python train.py --n_kv_head=6 --vocab_size=2030 --norm="layernorm" --norm_place="pre" --positions="learned" --bias="all" --lr=0.00249 --schedule="wsd" --batch_tokens=16384 --steps=6666
Each number is 128 + 32 x the weight over its row's rms, rounded and kept within 0 to 255. Layers, rows and columns count from 0. Numbers have three digits each. The size before them is the row's rms in percent of the matrix's.

# layer 9 MLP up, 768x192, rms 0.0965, rows 514-727, columns 128-191
106:135152128164160144128187109066175117100129143131100178148167122119160141119039130128140129114126154106105168135079112123089188133139188134161114137147130147102111140134109118114092100099093110
100:113122115087162175081134166145108074139120171128136164119145178111153124115138110160119202102151182105160142090101101131099121138107098086180087107115119094120074138186116106127147090135124158
102:172159086117195133089107154137112118139124203091118162127088149166117169139090135162203128144136151100148090124120166158075085160148123124124118134085146078062087221154169122134107093081119122
107:130154114087174189121080112122143108174140118199131111157172149124122083105123185135116103102127147127120125159091136124152182152111201092152150108145147157172163187104160074088141120108132111
111:145066125200102108106111076134126128124115165134099183092105113132154128162125134165160165150114137144093136110089113096106191206156136133142157139092141135080054118098117198151138128105147129
103:139166092154119088090115152098175142094129165083074103138135130083136112174118111163140114128132119114131182072120104114090157107160111170116099113087149138156099168153106124181121164085144158
105:092085105151122143106092114116151143170063157146138172128139153126159132145090172145125079129153093108094170079150091124111175191126192131172107122076108115192085130127094161147150147135152118
105:115187104125149174086134148110124086135117124132121124168166087177086114171115179147068129080140095078134127078049135146087143112103141151176143111154082116167078166139155124204080119119115142
106:105183099164144126144117083109153096126127179168085184147213128161114127153159139151125087130114109072069125124119067097111163124151189127119135142154129207103074098111117172135160079094140142
095:104144108125122094139130134115162144155102118114136132107182170134135183115133160125120157184150110137089083126111135121134136134120096154189115146155132082145157118157111142222190159229121079
095:158162119149113132130123123162101139091117184181082141113129165102158110128061130157117086118142115122153154123118145113151115113107133156184132148103139056137052125069120163119081136141199147
090:115116111100171127080098142130121148107094120152137152137156208139115149186143156137135111131051144159095092116131107092087171098115123136127138147109113126118080128137124156164200129137124092
097:076163106078180179086131176123090094096120100113114152100144195108155135200123112179092116130128101149130083147143107090081143083074121143151140153115194113170130140154124128141146142156157114
111:161144114118139111134129144154134182117099137133130146107141165134159209138191084140144132158121134128186136124118134160072133162093137097118132144112123120151098176120178092182077153094127198
096:082172145103104118144046116123098187126153112158084074095153180128169128126135123174136106087150121157153106103112115071151156107149143142115141115137130182181080150116067155146078131132100115
098:141177118113146149105076088130072111144153134136100135171172127153112128186058114139166147120052153157100113106093128140155174123119093142113210081155148117141150121065142168124128103197147108
095:125135131084150135077106104146099141145091183179095098085167095137168207159130134162121086125124056080156156129068088122124216148140117143132129107151143123161124198146138095111129123096124131
091:139173135115148121145102144131138127156072137152108155135124159107137130131174123145144178091096133158109078166119132153120158221066158150139154123156164062101106101173168139155178072186154113
092:103103132167118112132022117091165134143033167110086076123138181141170117148159132156104077135104163143178172089100140098125146135153139120133090093160107152117086090101123151141119114166081180
103:146174082129160111092119103154047099110157125153133107065138113135133121068068117163112077139099134161158172098052111129152118162129130121121167145120098111138115127190149141153158106116141153
106:129119115132218162089142123142138106119111081165127180059154164152176127130168112127127104143098188153112123145121158157159128116085100101130118153127165215129119168141153099070137098131149136
099:092145128065096169079107135179130127122111150140117118120167128144114162196116138149077049153081121159190132112111146148139216113077191118141122130142148093086152095088130168153170108137073107
092:073125124114111201127083110126160132143114179123136157109165142087151119146085185130180114142159147065084146078144073081184195138133150070143150107115137147167075097111089119170115118143124223
102:122141121050133121085125113110125106143146145155134136123090173152081140119147122130170125189070145072094102154067099151155163124114123159152134132143161131168153156150135117116157079147101099
105:203113107153138090111139102179074166100121192190095094143104168119141113169164158160150121144110100172111122088156075182147117129074133171122164157135148090111111106115180125181127133134192196
100:150104090131140167129130100138173109161167146122112140095131186137122143176140123141092145156106105093191165118128168144047137086145109101115110192138108184117103181073139097144105070028143152
105:151169127146103179132133172108162154133103172141100114143171171132147095141119108158125148089131166081122159094093161157099105135127116098096105170155197104132099171169126062112066118127148182
107:081109117163103126147135144148107146107083106123115130101094165121167176129126077171124148094114129125097080101141132144109173127058108103198156110215111088134137116108175143162181115150124131
099:077131099137166130162132098137127121138149202124097177137131136146103139123134111141104162123103104157117117072131084122178172110191158170141165155147167126144111095178133136127087112150160154
112:130137099138175081131109089120095070187136114202155073141154139155139147141119111125140083107060192158074189092034125176108126103115135096109138066129107153116109203115132163092062155145133147
092:190132075163159144127124149136146058183184129179099093087162156133184184131062126149166159083113111130131095089127137167113066096137107140113100158159098129134135095126172175126146101116156102
091:088192138093164110069051103091109143186124136102123117119151109067130138117099144131113112102118194129211150082110173156055172142135164089142140113116132139076104130027166138159091106147117134
100:142124127138182142054094145146115075155142124125103104104141124181149132205115140155113128121073122125095143092057110162133153098084157093118127099141168128113079177111102143113049181135165194
100:126145121095095126137109112105199128157071102149118178095123158098159128125166122140091126099122171094130110153149113185131145147086110157093118101185159180168094131141113106152110145147091119
098:111121142158123095141142065097096149107127150227097103126149167129164156136204102127158121139131152095139091131127156077135131150133161067129159115101134152129167202078147093089170158098100161
099:147102067120190100173167107187131184131142143152142188083130131124138133165100111124122143118164126164132056135136071175113111131102106146132133156100113118172086106130153170166123086095132196
085:130142128114100149140136097157121067143121108080116109103084132125149157153115090169171212137116139024101119127121100133126104136157084130168119210147138156146127145132182142135089129190148122
098:111149127091149152139116098114165113159074170147091109132131180166107148153126107199091146116080096154166078127071092129179116140136102116077107086143171122118138153138124116099107092117104099
102:155174090098115091079166085071090096122139068134134109108103136122120122137144157132086084097102141145171123181047181162132164112139149111132175140116155111192095130114248175174129147103119212
112:130145082135118137116106063061127086127114209139111100146142149155149137162165134174163087147133099096114110113113132111121149104147134114118153197101095119123095207154217069126147144116136148
090:149109125094153135086116135127141079169127113105097120145139165104152168074128119157089171112123155141081149172134131150110141115102164144202165106180141089096061103107108189127152145115144104
097:125098086127153151107124141164186150123097165133121134094174128168149117133134164124118095078127177111125119130107111110105139113128182142170093123083106112121049183133154110129050133119129192
097:073102083086196078113106121063117121120108099156164086091175128181153161106091115101097144085091215121134102164095116164128151138125164092138167098135159138135096129083146142139079179143099151
095:113131108121144082148129078141049082183130113151138101042155127100125217187106110182114115171100100139125074075120156125112145113059124065131123128117112097160160087117140151221201109137098122
097:120118089108152113122079114092143147155083094158145173130134113103131135108123136110120107141104201130152114152104136104149170107066126058163109121118135123111131134063151092126026167117131160
087:094148087085173122092142131131062079141110130168147155125179129161136134166055113119140154054089135115143099106135129170087163096118140150127125163088165059149075125109114160167146077085083103
104:150152084108165117104165067090132152108152106107094151084176148151145171112078112132107123156142131176141075122121106170167133170111120155117136189140172103103147118144185172159171154149133123
108:092118131139150189120119135129135111157156158138134122115148120107164134155105100144082125124115115133133087141117132102144119087164189107147212143155126101102106122047097123131136150128167105
112:153087102127139109144144140126150157141126161082066152109149121186167154131088171176181174157093092081068152128131090157137125083071072122150126158188071137100143166131103129162119141098212164
094:112142125169131148150077093138099125163125156122092093074144158143149148160171110167130119166110132097182016137099160169115107090135141083146159187119113125040192088129150116190167141118129088
105:089153090092167087137140078143107145110057115110130145142164152145168109123078153126070073079098134142131116134111140210042140147144122175162211127191140095117164145073145146121118091071162126
096:092177115082135121128073155147143129122091121168131131147162139118139169128071072142121117080073154103102145110136116113089159093068098088162105149135120112149136165110080127114102053114121128
097:143153127093123109115125069164117168121128117172112181099096133172153135149140114141117134164090142179073109093047078167125165126104151107161145160136109145128082130192126173145161095159094113
106:168114080144110152131144102139131095067103123136111162066139158152101152138121140174137108101102197176102119109087118136130137115055161108134100240143115145133166162082150098094129114059171156
108:165137093137159115141126080138078149158151124193142142125218170121161159112124115137116092119123120168082083133136140179115070144079164055161117127168143136156142142063126160146120174101128117
100:139100119083158212104122103138107123101098111147108132124153119155094108095140128129152135133041127110134126130121090122159139137121088075137122120172162147137099185145116149081102106098134117
107:124140120168134199107118100121121102215004157137073172089128201144157085092121151187105110108137174131101163143145147168163166166156140140138116139130128079118152118120143112122156146143109064
105:112148128175110097176074068134163124127141153124104130109195178089204114180167074150134104128165193133166126125087134099126124148138209072170209138146127157088157114088122104115135130110106152
103:100071111158118221133121135051141096161126140147127151148135129121135117145122168157116104098136098138147148134118166128141197126131117120142122120127148120147117140074166129123159122199116106
111:175145111142111105096125146128153096135174139170135155106090136141215159121139156135142147174117150131137138111137144100101112155141112140079114161170123124153112170134111078121131116133159194
103:169214094121161136126149135131130074109153141149096122128092090121075101147194106124163172159150159168119091137145153194106117123145125152079147187128163099101126119130140130139103093135121149
096:128108089130145169120142115156127143177101159126113144134104202187180172129143158163141116122129095085180131183121105172089142183115104126144078176151129123152120169132112087131154099060197126
101:094170118128165162057110098114135129129098163133122128143197107126129117115184169122173070105168134117112128120079162161116166157153196110166115152138125160191104175124145111170148090079111175
094:081156104149140106144141101156118141153147144122127116087132150049197181145106121159163122161150127108091112099127097149143125160141154077121117136113073079181124117127085071124118097114147124
098:127130111128110109156128103080125173180074077131122187116094154081132154149186142119082101081153174065044107123075103140179159100114155061138142121154120168113180115058143160207117082109139143
094:181132133161133130093122078084130106129163085140059091104093078126127096082079099184209106141121110089146137163043135179170156124168102134099140124143148163146152153101178162091063092128145180
098:162057125093132060127114076149109080153108164104101115063150121132187141141128158160113139101108173143092129147079040156142108211075145116139130189153164124141131142137108145133127127164096178
097:152182112140111118069156126107138079160146184138114121127126134128158131158135154136170146148155118094071125156091076133099164091150168086131081167102130150100110200099178098116076106081134107
096:115133128126192158093077140167078063117112159167101069070144178139181159171147094136102135116132119128106160123104093134156138184061120143105101134138144081102140099124141120139166093159142142
094:163188116128131167096161104116143118148081121156135111130189099129141124136171142127102079074128165076142123127127124161102129148093176103141124111129181135110084197175106126152100151109138134
103:089111118147139079129074110144096136165034161171094128106102202130133150162128197163141064176084110169118139122130104135077173118111091160111088111085100133117144140121169188097146140082134136
097:156134103099149098079130184126108115137117132108123121116153112155164185136064175180160151133180164166100060092060142158170132147132112177154122147114123117124111152182192146157114095117116162
085:099124147121137149119083119129105126113126186138090134137145145143081138120163098131115171094048108140090131173149152124128144215088135114121175101138152108102079198145148165153142121175092092
095:119098131146090129097125116072120128106134157178077075145133208136167197111163174168146100093090150190085099103165122164156113137127140140126181131175152123118088126176138119146128147137082147
089:127161137123150151104090129115116086112130174124063132075118156202172184143125104178154127138113174123162064131125124126154147106167182139141142129127172175143136120178135096151115137107115166
096:110147112170090164161155116087174104184135166164094124113172161153150104150154136145172153088120121115090128142128138102164142198109139132082153198141143150147081147137122145176146089124162128
098:118114099176196144174137115081165126134156097119094173091170180204143151140113131155133126151141122095137094162128141176166111146058119090176158141130114135131166145073143133126075129078108120
075:117125126152121106150131145118153126146125168203124135111145126154128135084202108130123113145086138108126146168097172107131145187136104109121096169134161069096089158145094092104159100153170141
112:111126107102113097094106117115066118159124147109108133076145184153152152179126128136136118130093170110142061133149094093092168159124156139194187172165124049121158105176125096131116101128137116
096:105113090131147152126113114089026148172118113113130158119161180135092145213089114143072143155132152197120105136122132111137114142127173149095090134165080125130142139107130110130133132090124026
105:115153102114129114154143135105118171121141064121134141106127166130151136123145223167120084086172177146073153130118130163153159108172142163114162155147163158144093160135155096147105071086110125
104:119123095114163157092117109164103177123116138185124164191165168129130102123120207129110085159103203139148129160125076105141216142100129118135168111159160138136153120170164101144133115153133165
108:124097106121104154094145092109104163174132105165100168153138122145139126131157105125130125119133154173119133162110118097150175191186158094138127170126113135173101114138205147119185141107086163
100:147095104101130171169140119084085068156141171070091159130136140192148195159115123146075143101117129138143078149137136127169109185112176133174142108154086096096119165108129157182127100139090109
088:160161122135138144089076106088102108118131134096098163173070111119147155138169073127175130207147172125110089100082126086211132103124233083078090152134121105114095118191147126124127116118135128
095:173086107159195125151088100131177056171170103120114150085136158169175127098123179173144111129133106112141052105123079108150085138106170158135137085177107149125131194117172168108133129090139122
096:074110124097165121121142157123082095154135091193146118120097145106142129073123110139087047177119170119108143089093136113131244137160135077142092167161164173135138141077114143133157127150129141
100:147159114104094131104100103145177094148105159093115091146175092140118164139091146136176093197127123115123121089142132143130101104078076123151125123134100062110108129093144162138077093197096116
101:087175121151156140138106106080102122139185116112098111084175171156139119162164103208108154168061128159144079092117130176076173144131145098142103151059170157138095067105125098156097157164141154
098:134113110153119107075146068116117140170071169189131158121166164123125131092079125134145122103113089146102136151106167105164127165081133107142152124126163157144136164102167112142164093140138134
113:132098097117158083055080134122076127156113133129115167132123115116174112127102115149110110108109157193078113138130123146105131150092175121173103182195125100147172116136112101160115120104131075
102:077131077123154132170134074126111112160095108125141143120207133108109117150127051135101109072114094134162097028106111154089190089131102175180200153104139118075125128074128171147161142119140114
091:110159108117152190150133124119130065164101134143117140069122143171144170101088099178152138122123143103134041086123131135085157134107129088191144191110120163188133103168141149199155092091129155
099:172101103136123081128155129132115109126160099113095125053176197054129117062083205141137080134139150117117063130097102117139090156133141119190146117110117166164155138129179149123155125103192131
104:107183103139163113136121090144128125111103160137105128111138119106086119145152104167074129146050132132076122123120107207168122174124089125137125153175149150125157098066161125206166131105199132
098:075094114121083115104176103137081101160153136110132151065132103094132182153192096142131149139096082171134128135132170127106110159121136083176146118138118114099115101134090111177125226111108131
091:072162130165181124130138123149118113114152177130132117063167137078080120150140109140158102106106107107155064083109159112137172100080155058172142124157148117158105121085186115170199124109140122
098:116013124133128086126139083157140058153123137141151154020117154192200138169135165176126091105116120090115138106067095185108120121138139125101137129140106177114147136154111148117186070109175136
113:100136093118123122088152108102076130099102144132113165069143151114153120183083140127089087158105105180075120138115068100100138198161124101128154123135165105117080135137138170101152214120123138
103:144105111135139156114058160150159099125084115124081115113144133138132117123184175158107114091112135117123145139041151144164149156148196070171089107124158121197114121066179210125129111071142152
092:100116104105108127129111168059073098130126178150133136115131171164112078225159070133117148168078147118110140096105101091080127111150102173087103141147141169137123144114128134218111168162109150
108:159122111078126169091073138086105109175087125182108131103121119119138146135135149123135111137113196128108107163062117127114087145140142112177115159172133133107107134109162140116088119106133081
085:156151142143136139139065038112147118171085170122091095149095172149220181110159108151131104090102146122095076093152096136135159147146171108140104134081147096092107151142108077088135106154120159
102:136073109114162144047117119114131107175134192107126142105097163153148091204115237125114166177131115123107150150093141145089119144148133145115161108181107155077121095150111172213129130090136096
076:087164134087160152120121119141105106107121136100080108109079178139115175134131203172129114151070220118122148142154164152144183131093128128148120109128151133070172166108094103094105134163123038
111:089109114115193128098143162091136135155129116191162163129110173139168140115170114144084132162105189112106167088044079141071160118135143130142162105114111149098145132145103097101170159152135129
090:106126117125143116124133144109086124134038191127138142114160186143153175174087136150130158103139162143137110184164098115120096119097158093084133079138133114114160186106155068099183097160080131
099:153140130096140129133200133107101114124145107182103133108053157109108166079132192175089097128152142167061113112117094130052132125124159134108131095162153162166109115079166155148164097131112134
097:143100107179135223126145116108134131163203122118124128144135117194101142146140139125145138145115124111087114164087086195191126100181094106159093174159106165084095158107106144180113094065146136
106:125067106175081163138174118101137178166098126123070166110086189143113122142159150142148106104104123107130113178140139170139151090120073143129134137135118119104147084057135166180079143147174136
090:069105115104218138086106129092171118129091167134137160093120129162131120148158183122055079109091117114108103153118127106099148180122141138092205175165123128146110194160152119135148179168159124
111:131187088115116156104106134145149117130098142099107165134117224193170135103138165162136142133140087151108125115084098158118214073100112125186152126089199098090114200143121156173155100112171141
107:135125127107136178089056141101170165100061126112099122069109128112191173147087142142096169115114177111111137141071142168141151137122144144147082146166160119128098163108221142138101159169116074
092:176081105113158120135094090161145130158138135164139118147197136118153167179075181124142108152119135119167110083152164099091079200060097090085134150163141066115101131102132138140106109102064137
098:139116093135166131119150107113065120110138141170105153091143119149152142197162079142126155193120073206112120104158137165096099133113064087143144147119129110135134117107158153168152095078092068
102:147103118155109139115104112143144170155149094109105129148135148148123135133143142154196162157103123103093099108109112137067126134109177079181126176115145104122131104098118113168061085134130159
100:081131100136118129079155154138102140127104129139114104095149165107179157128129104128130057161094157159107126150100145118179151108124183172118133199141168103110097194148171141183161125176123149
099:133176122102138156136120073104111067145135105110109106107226195111146140112117150157112113080120103106065162119096108169107158145127134131165135143162188135130073114127087151128119093080134151
102:069069078140153110118133079138078148126143146128117113106132138141152168170083150133168160173121101169180141086111119152111112169102143126132178155151077097120121186120141152183146158151105137
100:160094095111141099124130120153122125115208151138123153120096075140141156079089069148146119123121168159127137103124105161134083195106146156154149160131094092178117161112136152131115162181132160
106:103097123071131159143141165138156143144068153120111179140088099134098164179185102160061155170115129083104053125126049139078168100126112147093150113149133152097102130133145152213201141139121146
099:117120101086190130156127105129133131187077179084133131070120113167137207147194142126131131120098093163158080119104161167130136104109133112221109109094129100056128107095244119170129169145114152
103:124158125113113112088090113112130167119097157129084085164186115122133115104115153144064059095144194108039147100116144140153148165155124145130156137149158107197129180144150098135075138122128178
106:115149113153110162132117134140121109143131136145060162123154163121109069186130148203182178170109103107136073113116085160123154131097100163146121175217144134155161151112107100086068091115172082
103:177116089101180137141117082079067103147096089193125133114129151118115132105108195137180136105164122138086066149157159113138098129120165091118187126190092122149151153103123115109095165086152140
110:096059114122191103140116124137142139148136179132105129128158180169076138085143133143104150096113136159105129148086130128113105147125177072132110118128120117111065100134126164176076133150144157
091:115148140109116147107074138127070130140071102120083141086166161151140129169132119171189121136102154113073100061127125074137163097145126110157147129168118160130164156143096149205172116134128086
109:135155104128220107080119160121134119087107144151081124151174134162149108161161122153189116131076075120162070156095111120051105159120141144175173105138159103166117162144165168171132112117122124
108:130169101151231166134152134122070130129089143121100116133143135181172123210145146132141125140151083135165150119104107145131120141127099078152162091135139104149145124090121122136101077089171143
105:076175118130125118144129104125086128158097160131122175120169170176148138209106080135106091114143138040098116111110057094121214096126141110152156162135169115115126139108117185151102125110118147
105:100173094145142147108087154149129089142151157145112144155114113176152134154077120129036126115107190111110154128096119136120149098130135098147149179146146138075119138140126145118088109097181144
115:140134100096105164138160166081053142127051143145120162110165226075161163144158162173168076152050128123112121137125104174116063104131169083135125138181100131121127155150149155161113101120132076
086:111020096104153149137109134117110074122165102131159107128136107155141124137099179120116098137146154093154112110078175153103121126172175096090074108169136179126081125154127162115186130106096123
099:104066082106231151150124055150117142110101156092114163127112097124157142164060146130107160108130169174112084176120138193111147169167143109128117210102109103122197163130170129115125097072224165
097:105202110156110135177097082119074139169096162120137160143128145105125174146128105158102133113076151127125114133087097100133113179104154121075190097116146166204149181132158109145063076138084111
100:108117133119145127098035132147118123225106121156132126129110130208130202150103129140126140178136154102108156108042088172143191179128125108125136123111137121103168136129105114121130121129130109
117:170132098098132088067166122125054131136131139106123082066073111108127128131124187173139098096135110135066046120124102166109102133128183145142146159156116119085103117135141104138098131132152119
105:136114130175135138116161149155109086124083095166066151124160099118099120117131219180089117148140128134177106095110175164050106161113121139151123149110113130140061151096145142084132174104155150
102:133078107135164110116089094173125175125138126130124161095086106118208126130039127138108160137085115104109132177091083126095203145103128127117161159129102093158141174109127118079103180095136168
100:088167121071122144104128091111127105125094145152080166126128141113106102105190103169185150095072107137087127186107152117060176161131129142105117147152157115133139146147136160111164048093122123
093:111108120144156116074138117155135109145097194131107156155123160146152186098102148175124111155099107118133172116122100097148120189151139128153143157143176211151146148138126168150140093151189106
087:119099089148148113145097103107092095161134132142157123050095143163163126125077117107106151173127197073079122133134134085104151194169125175114136145154137164100135086148123132116139094130138137
098:103204113056159125087146143085158108154122166156137070101180179165136146073118180128118129147159068104147160156118136139150110141120122139165175107129163135108103127138184149173130102160120129
104:136174104083136158119138172132171163122101165075082119122178193159126097209155103154133088103061108124181138079088133169059131089093097151164126109121140152140136170151140131237091115118128163
105:124157079090121163141127096162151084103063150213131151108171162151157183150182168152127153153114090098112133150132081178054113056131124108135131170098147116118068110200095195165151033110111175
106:115125125124198191104141122145105097211147179114126134120148121116117152158156116152097123116082162101132097147104119169121143121148178058138106153192121182118142152086114093152115142076181174
099:121150129098148087165158097106133123154095178120123116110207184180127154176166197135063056092057119102095166158087087210139122121143120145147155142201172129100084172114142096172091095150159191
096:128149092105153179105049115136129070133052125149146115087130127108133091163132138112159129137143151090167128198148122122118103117082130125181097089215073125105107080132174117183107149164155066
109:124097113101163110074176118097093070133138127151134156096112173159064150110148104166110111190119137132147067154073125186098158107143202157141130189129173190060146097059130109156074110113122147
107:107105100172133146140144036107159121192116144126145138119119168137134194124175162121120160102132187120159152143119139132171144125102111070138153079135107148129104152050216112131100144127146109
107:153149110129164130065117140130118111198134175150108130128063207149160182128156165139135172111104119119103108140154148103116137124123165098139139142152148114126174096178166109179153103151143089
107:174146099110167137096079117118147157124136110179070158029098102126148128149054169142104147146079154143085072104130127155145113175117106141147169198122188080048092098146173142156094109129143136
113:185154084170118146125142099140097100098128153139108161098106107120163209164144107131056155172101149123173138161102145170055105086084143110142143125154103158061162149081158134156105149121103121
101:190097117140084084096112080110164112147177136120135132078049170108199129155088120141120114168108148152153140125100083123121149185106160070145130135126108149104183138102206134153132171150116128
105:095121112174140117068083150135106188142119195139108137151142152135149165101081130134129109140130130140060169107176136142133172159101090147158135149171203086130167135107150096166132077141163150
092:128154111164140163042110122132134100196119111161116166144182195097163127122129097146129065139052097088152124127154116127101111153137184040168124123121162139145129132086148114121123111122153133
123:073091115144124124087085126077174106171076166156110152117080165115137104149089153174129111151080112152149152087158095190121175207164147109152145111117136138194109101105178176135131145132103140
094:123149120128139144108133182083107102132131119103087151155177138150149184134171128164134113113076154123135064139087136151167122178167174118101187149154145136182115152152161162126122033113145144
097:152161093133166120116124088093118106160131098184114162091101094163154101091121118113129130136072178046060099113062124150133123192157151130112153099111124127163101146142112083180130118119171144
101:160190112160191143066093099113103120100167151152118137049158156108178132153159096161061149153145147196130151132098110125130101112111119109131126124174161132138092144160162099092140077157155093
081:155138000115221109168183133160107126124120109122188200091146116164114123132102115055098139124130124090118119135182168134115100135109132192126155182139117077111123136148124116136142103079223115
105:125157102133123122135128109172130139154151133153131197081101112150128181107112087155107146092098206052133067098182087094079117182156130076124173119129090120098132133168195126104119154124160151
098:134044127149160142124185165103097107127138140172084140104136100148143125126198114168083152130117111155137087128083154166079095148156093100158157104166126153080142094049169150158146131069125155
103:142145096082182110132106142091126183133106167160097138171210133173153168193130105125173113143162112084116097131138133195150155138053098090124114123140173100167138181173178092148097110150137169
101:121089116172122148090050187140160107095142178152106114142131146154136172138145163154094155191086128133127115116139087112144180131118134107152168152127149174131094131155108140107177100103116096
109:097119111110161123128120144107111103148094122134136068115134181112154102160145075125035102134113141161140125125084077131104212153101153137146114146135090127196114162082171138168130138123112185
092:051183130154122103078112104140151071145112124094099117107158095150162162148128159187107149191106181053138098073102098138157128116129141047137192106110112129100159111114131112168105152155138103
103:155092121166180138085115092160142133135131130098127169098089150111154166150079152153097109163139151142105107078098050157102118146144152094183169137161122127106079106131112226173141132133119160
108:084082100054195142111078142134096153154137153184148153153139147134180130135150106133115098077098146132169103160113092158083106109096179095164132157123146106130172166164161116126161193134118138
102:133136096156153152142144060099107103141109124165140170082092143060137138118146033121116165111115140156109121169129119095115141142106146088111148121157103149133202114133186159137127152114177119
094:078147126020124101118115204095071111152090144162136098130160102141140087122149175134130124165113105117156132147115110204128150101093174097159113145143155089106161156150089160119150111109073172
104:167141112127132126156153067108086162091148124133094133036093206081217152188129192164106078115127132153166067130097077162116134132156117133175168127163181096124098117139192160149098083085165145
098:100091125161128158117147087130096081172136172117123155110123138120180150132101136164166126132084098108105105106099099124097135132131160136126130141166157188075167186147096104100164096091128099
090:174127106155153222112093074099141147120066089123130128133155103221101168077113176125132138155128163129088141096090135123135137187129164141131101171157153148103156131124144185185100068123134099
102:124152115129152100104151075134120110125142174165141134120098070163111146063126111142123124107107175057119119094117103149082102094133164136148186177139184090117139125153172146150140112107158210
103:135141113122162141147073078070080140139130128155137136142135161090122159137127075110063132154081131199109117134126134147119162177151126115067143105103089160174129127083146174180124135153108109
098:096078118186116069157101130130081064149129143164124170023160126151160121155099092156099117101109134097148110082108109122109094129121149129122140134109130198121128119171139143102160131118138145
083:202128111122138137129117130135139119151118101155127081084133135167134184130125109141152178099110111103080113112121078127110114205172128107130095158112118157138135111141149115126069061172139064
100:141090085121103146129119146082124155140145119147122125092143178087192120133105157121124128180147118102127127147057138167122110188130150126140131116175082070121117113106198099136130101121101152
108:136130086127142128144109145150094121135130087214122202145062145131128134115102152146108086185094145142156085147084163156121176091131134116120144185158144135146200157081152173115138128063152157
106:176096122146164153126142085093105077156092127113143146093050127124178134163077116126065170195151147118115106136072096105091107175156098134108148094112084185141086113088123135109121153167132117
101:109081079123184177117167081103124094177053086117129112092153101185161142132103182117121115120159181121113061151086162167134086159159131126157193185157083089129135094117170094116106066113084112
092:169138100132079201161157140122096115098134136127077073085144132173083107147113144163116152111106095136114083108105096146133135137078135137136169219187124105108084150143152197171094057098127161
106:090128121200184098111128119079097120156125171195110119177150096224120153131120120153122112126097157112104198091099092110064124146129159117132100124189129174103151218106109097099108110084101130
103:122203096124147149127113131110153166145141135127134095106122140170160131150114141154112146116107106127091116123028125148164181101143104107141058107103113124123106160123178160135091102082141129
106:131136118146105166092083104133114175124139187123109144093144120101164160181140110185132074106147109100092179083070102127075150089141144106072143118157097157129107218144111082123160171132113187
105:119135110164178194095137125076132094143049139172123120150120170125145111101139129117138145157153125128102141152099160120068137120125130109113093151118128208207123186165137103117161093129127105
108:138113089145235115134053069154129151157108139144127108103144148159127134127091133140140172154160107102091157152093087124144111143133147139166136180160126152125075165071098148101108068058149118
102:134105103169123141053184074098039086165093100154092178090103187163146159159117157123143134191089187057146089160102114137115127130103109101126148145151123141131092107130187123199113167058120128
089:135138122102117097133136124062084114149105112130127133151110150191159144175117115132033066144119132121159107142040127125141109173120188074194148176168213138078125099095147196168107112146113182
093:161092118167091141060172131141130148215139117141092127152119157143118165145041140131155106153090164157110112117078166132121133118113102063123159180117128150119125105084193121125131131066115195
101:117133096155166119130128085131126127131110124100116146083113153112107114165086178180128178105133189113113107110094112104146087180143136154140160142153083137110090082135135110165143096114162075
088:136138117149135108130157085157115127153029122139106149143161218121146176155128136147078160101090106169123092128084108150154103149104132087098095133096139141057048149092129147139150096113095139
105:072123107080170170053097136099089152137065124111147187140167118147105104189095097136131087102132164117140176139136109081135177125122123084105124117175175137148129159131171096107125157145172138
104:123196105099165139091173114110116095108127140141147080046141179149221171116116146139121076148105120127122150099139133162117135093115083119148159128146135165136078185130133110180189101145134183
092:136136106140152058140127132114099115130067135166137092126119097092202140122132157137176141112157146097103120146127135118138149150107123124101040102135106079165167097177122037144113180090121153
104:110142080134194072070084128153126117101100180171114091145177146179117117182179080122116159118084110181099139141101041161136112060114147131184145157144152136084149114153084126149133086126120163
106:122077093093104119125106132165175148150112132145135167115112150077163127134150155163125096116148132065147126108145114150129132154113118162131188175113159126074125112113160092104093105146233127
103:174185106086143103118114162114087104081144159184102127154152138154112189163120117141106108101074171195138094142136129121109131126060119129152119167146145112107124165161213144153127135211118147
102:132139109140192054078118077052126157158095132170130110108158110166088183130091084121152137113093191182188125122113112200158124167058124112196125105173101124161148115111123097154155168165121135
094:107175126106157159091156105137073118118127145090098129100188155134147132123182094169130090123110113125163083143111093138147135198115118121160087108158198138085171100142156116166124069136128111
097:162138110143136144132124067109131120145132110136130128093085154139133135122092154150163135136171162159107130135082095207098152165136173146110114184138107150169126105045149120112034135085138111
098:153077087099183177151113113128132137113134149140090154100150154160149096093121184148178134157117149097108033136126126145121079162101124108203107145139159080129113127171170134123194111131163136
096:152102083186137120178084123122060152175141160144118179099119122150142109111142177140184134131134141137135115137157095146137094191160145045115166129190174091113104127088184130130142088129176105
099:117104104076184175141093114079156104148099125154153102092113125154114174103159135129036094118119148148137151120078127100074131163181152121156133119160112176104089138088141133161149144136098115
121:096070099131164134137141109108114186153105142111139086186079169121116164118094150170059103134094169110109148113103094196132189116140110149138126111123171124109150106076164170235061146107120105
106:091191112164163124066100093148110091164076147115062171130144184159108141194133145163100110148096143191136151152104169103118094121139112163081119127116133106154114129106159144132101093126161149
082:113165125113104080104120163078070123118145106128122112165148141116141113104102135132056091087106152071160089112067141184188171089096125116135185162204131093082050112169131143214104120125144119
110:092127103092167133185116120126117083122128087201132139081079120163146119106146091158083104153157179142129088121145109125137113072126139135118147148137112139139104185111080140106152127134095148
106:093131120137152112092093156123071071141124169108121095100090078187171135088113121173127107173104113152140097119118141070065103142129183161122189166160177104153120143144139107132133093142132133
105:107124117161111100126106127117125069154141131125104153112195110125105145191112146175101087157126149147098163098043170110094112122161131168120202154152128124159144111117122173088135067063103117
101:186165098126125121149121116120121106151127131142112103129105101160154162143099108131166080133107166130130095116179093175077160184082124101085151105158155133088129154147211162125139094161128168
101:129140128087185227117094095150152081139120162141128144157105109112214157155071086156105139136104153111091155127121087127100146080083191097115128114115140160194138200103141144094059125184134162
101:181122084130092113150139139096106090162124137192118119133187189176161136117144154124130155088090148085166096184106123100147125122106234155144112177131165114110091152149192114106076098096134120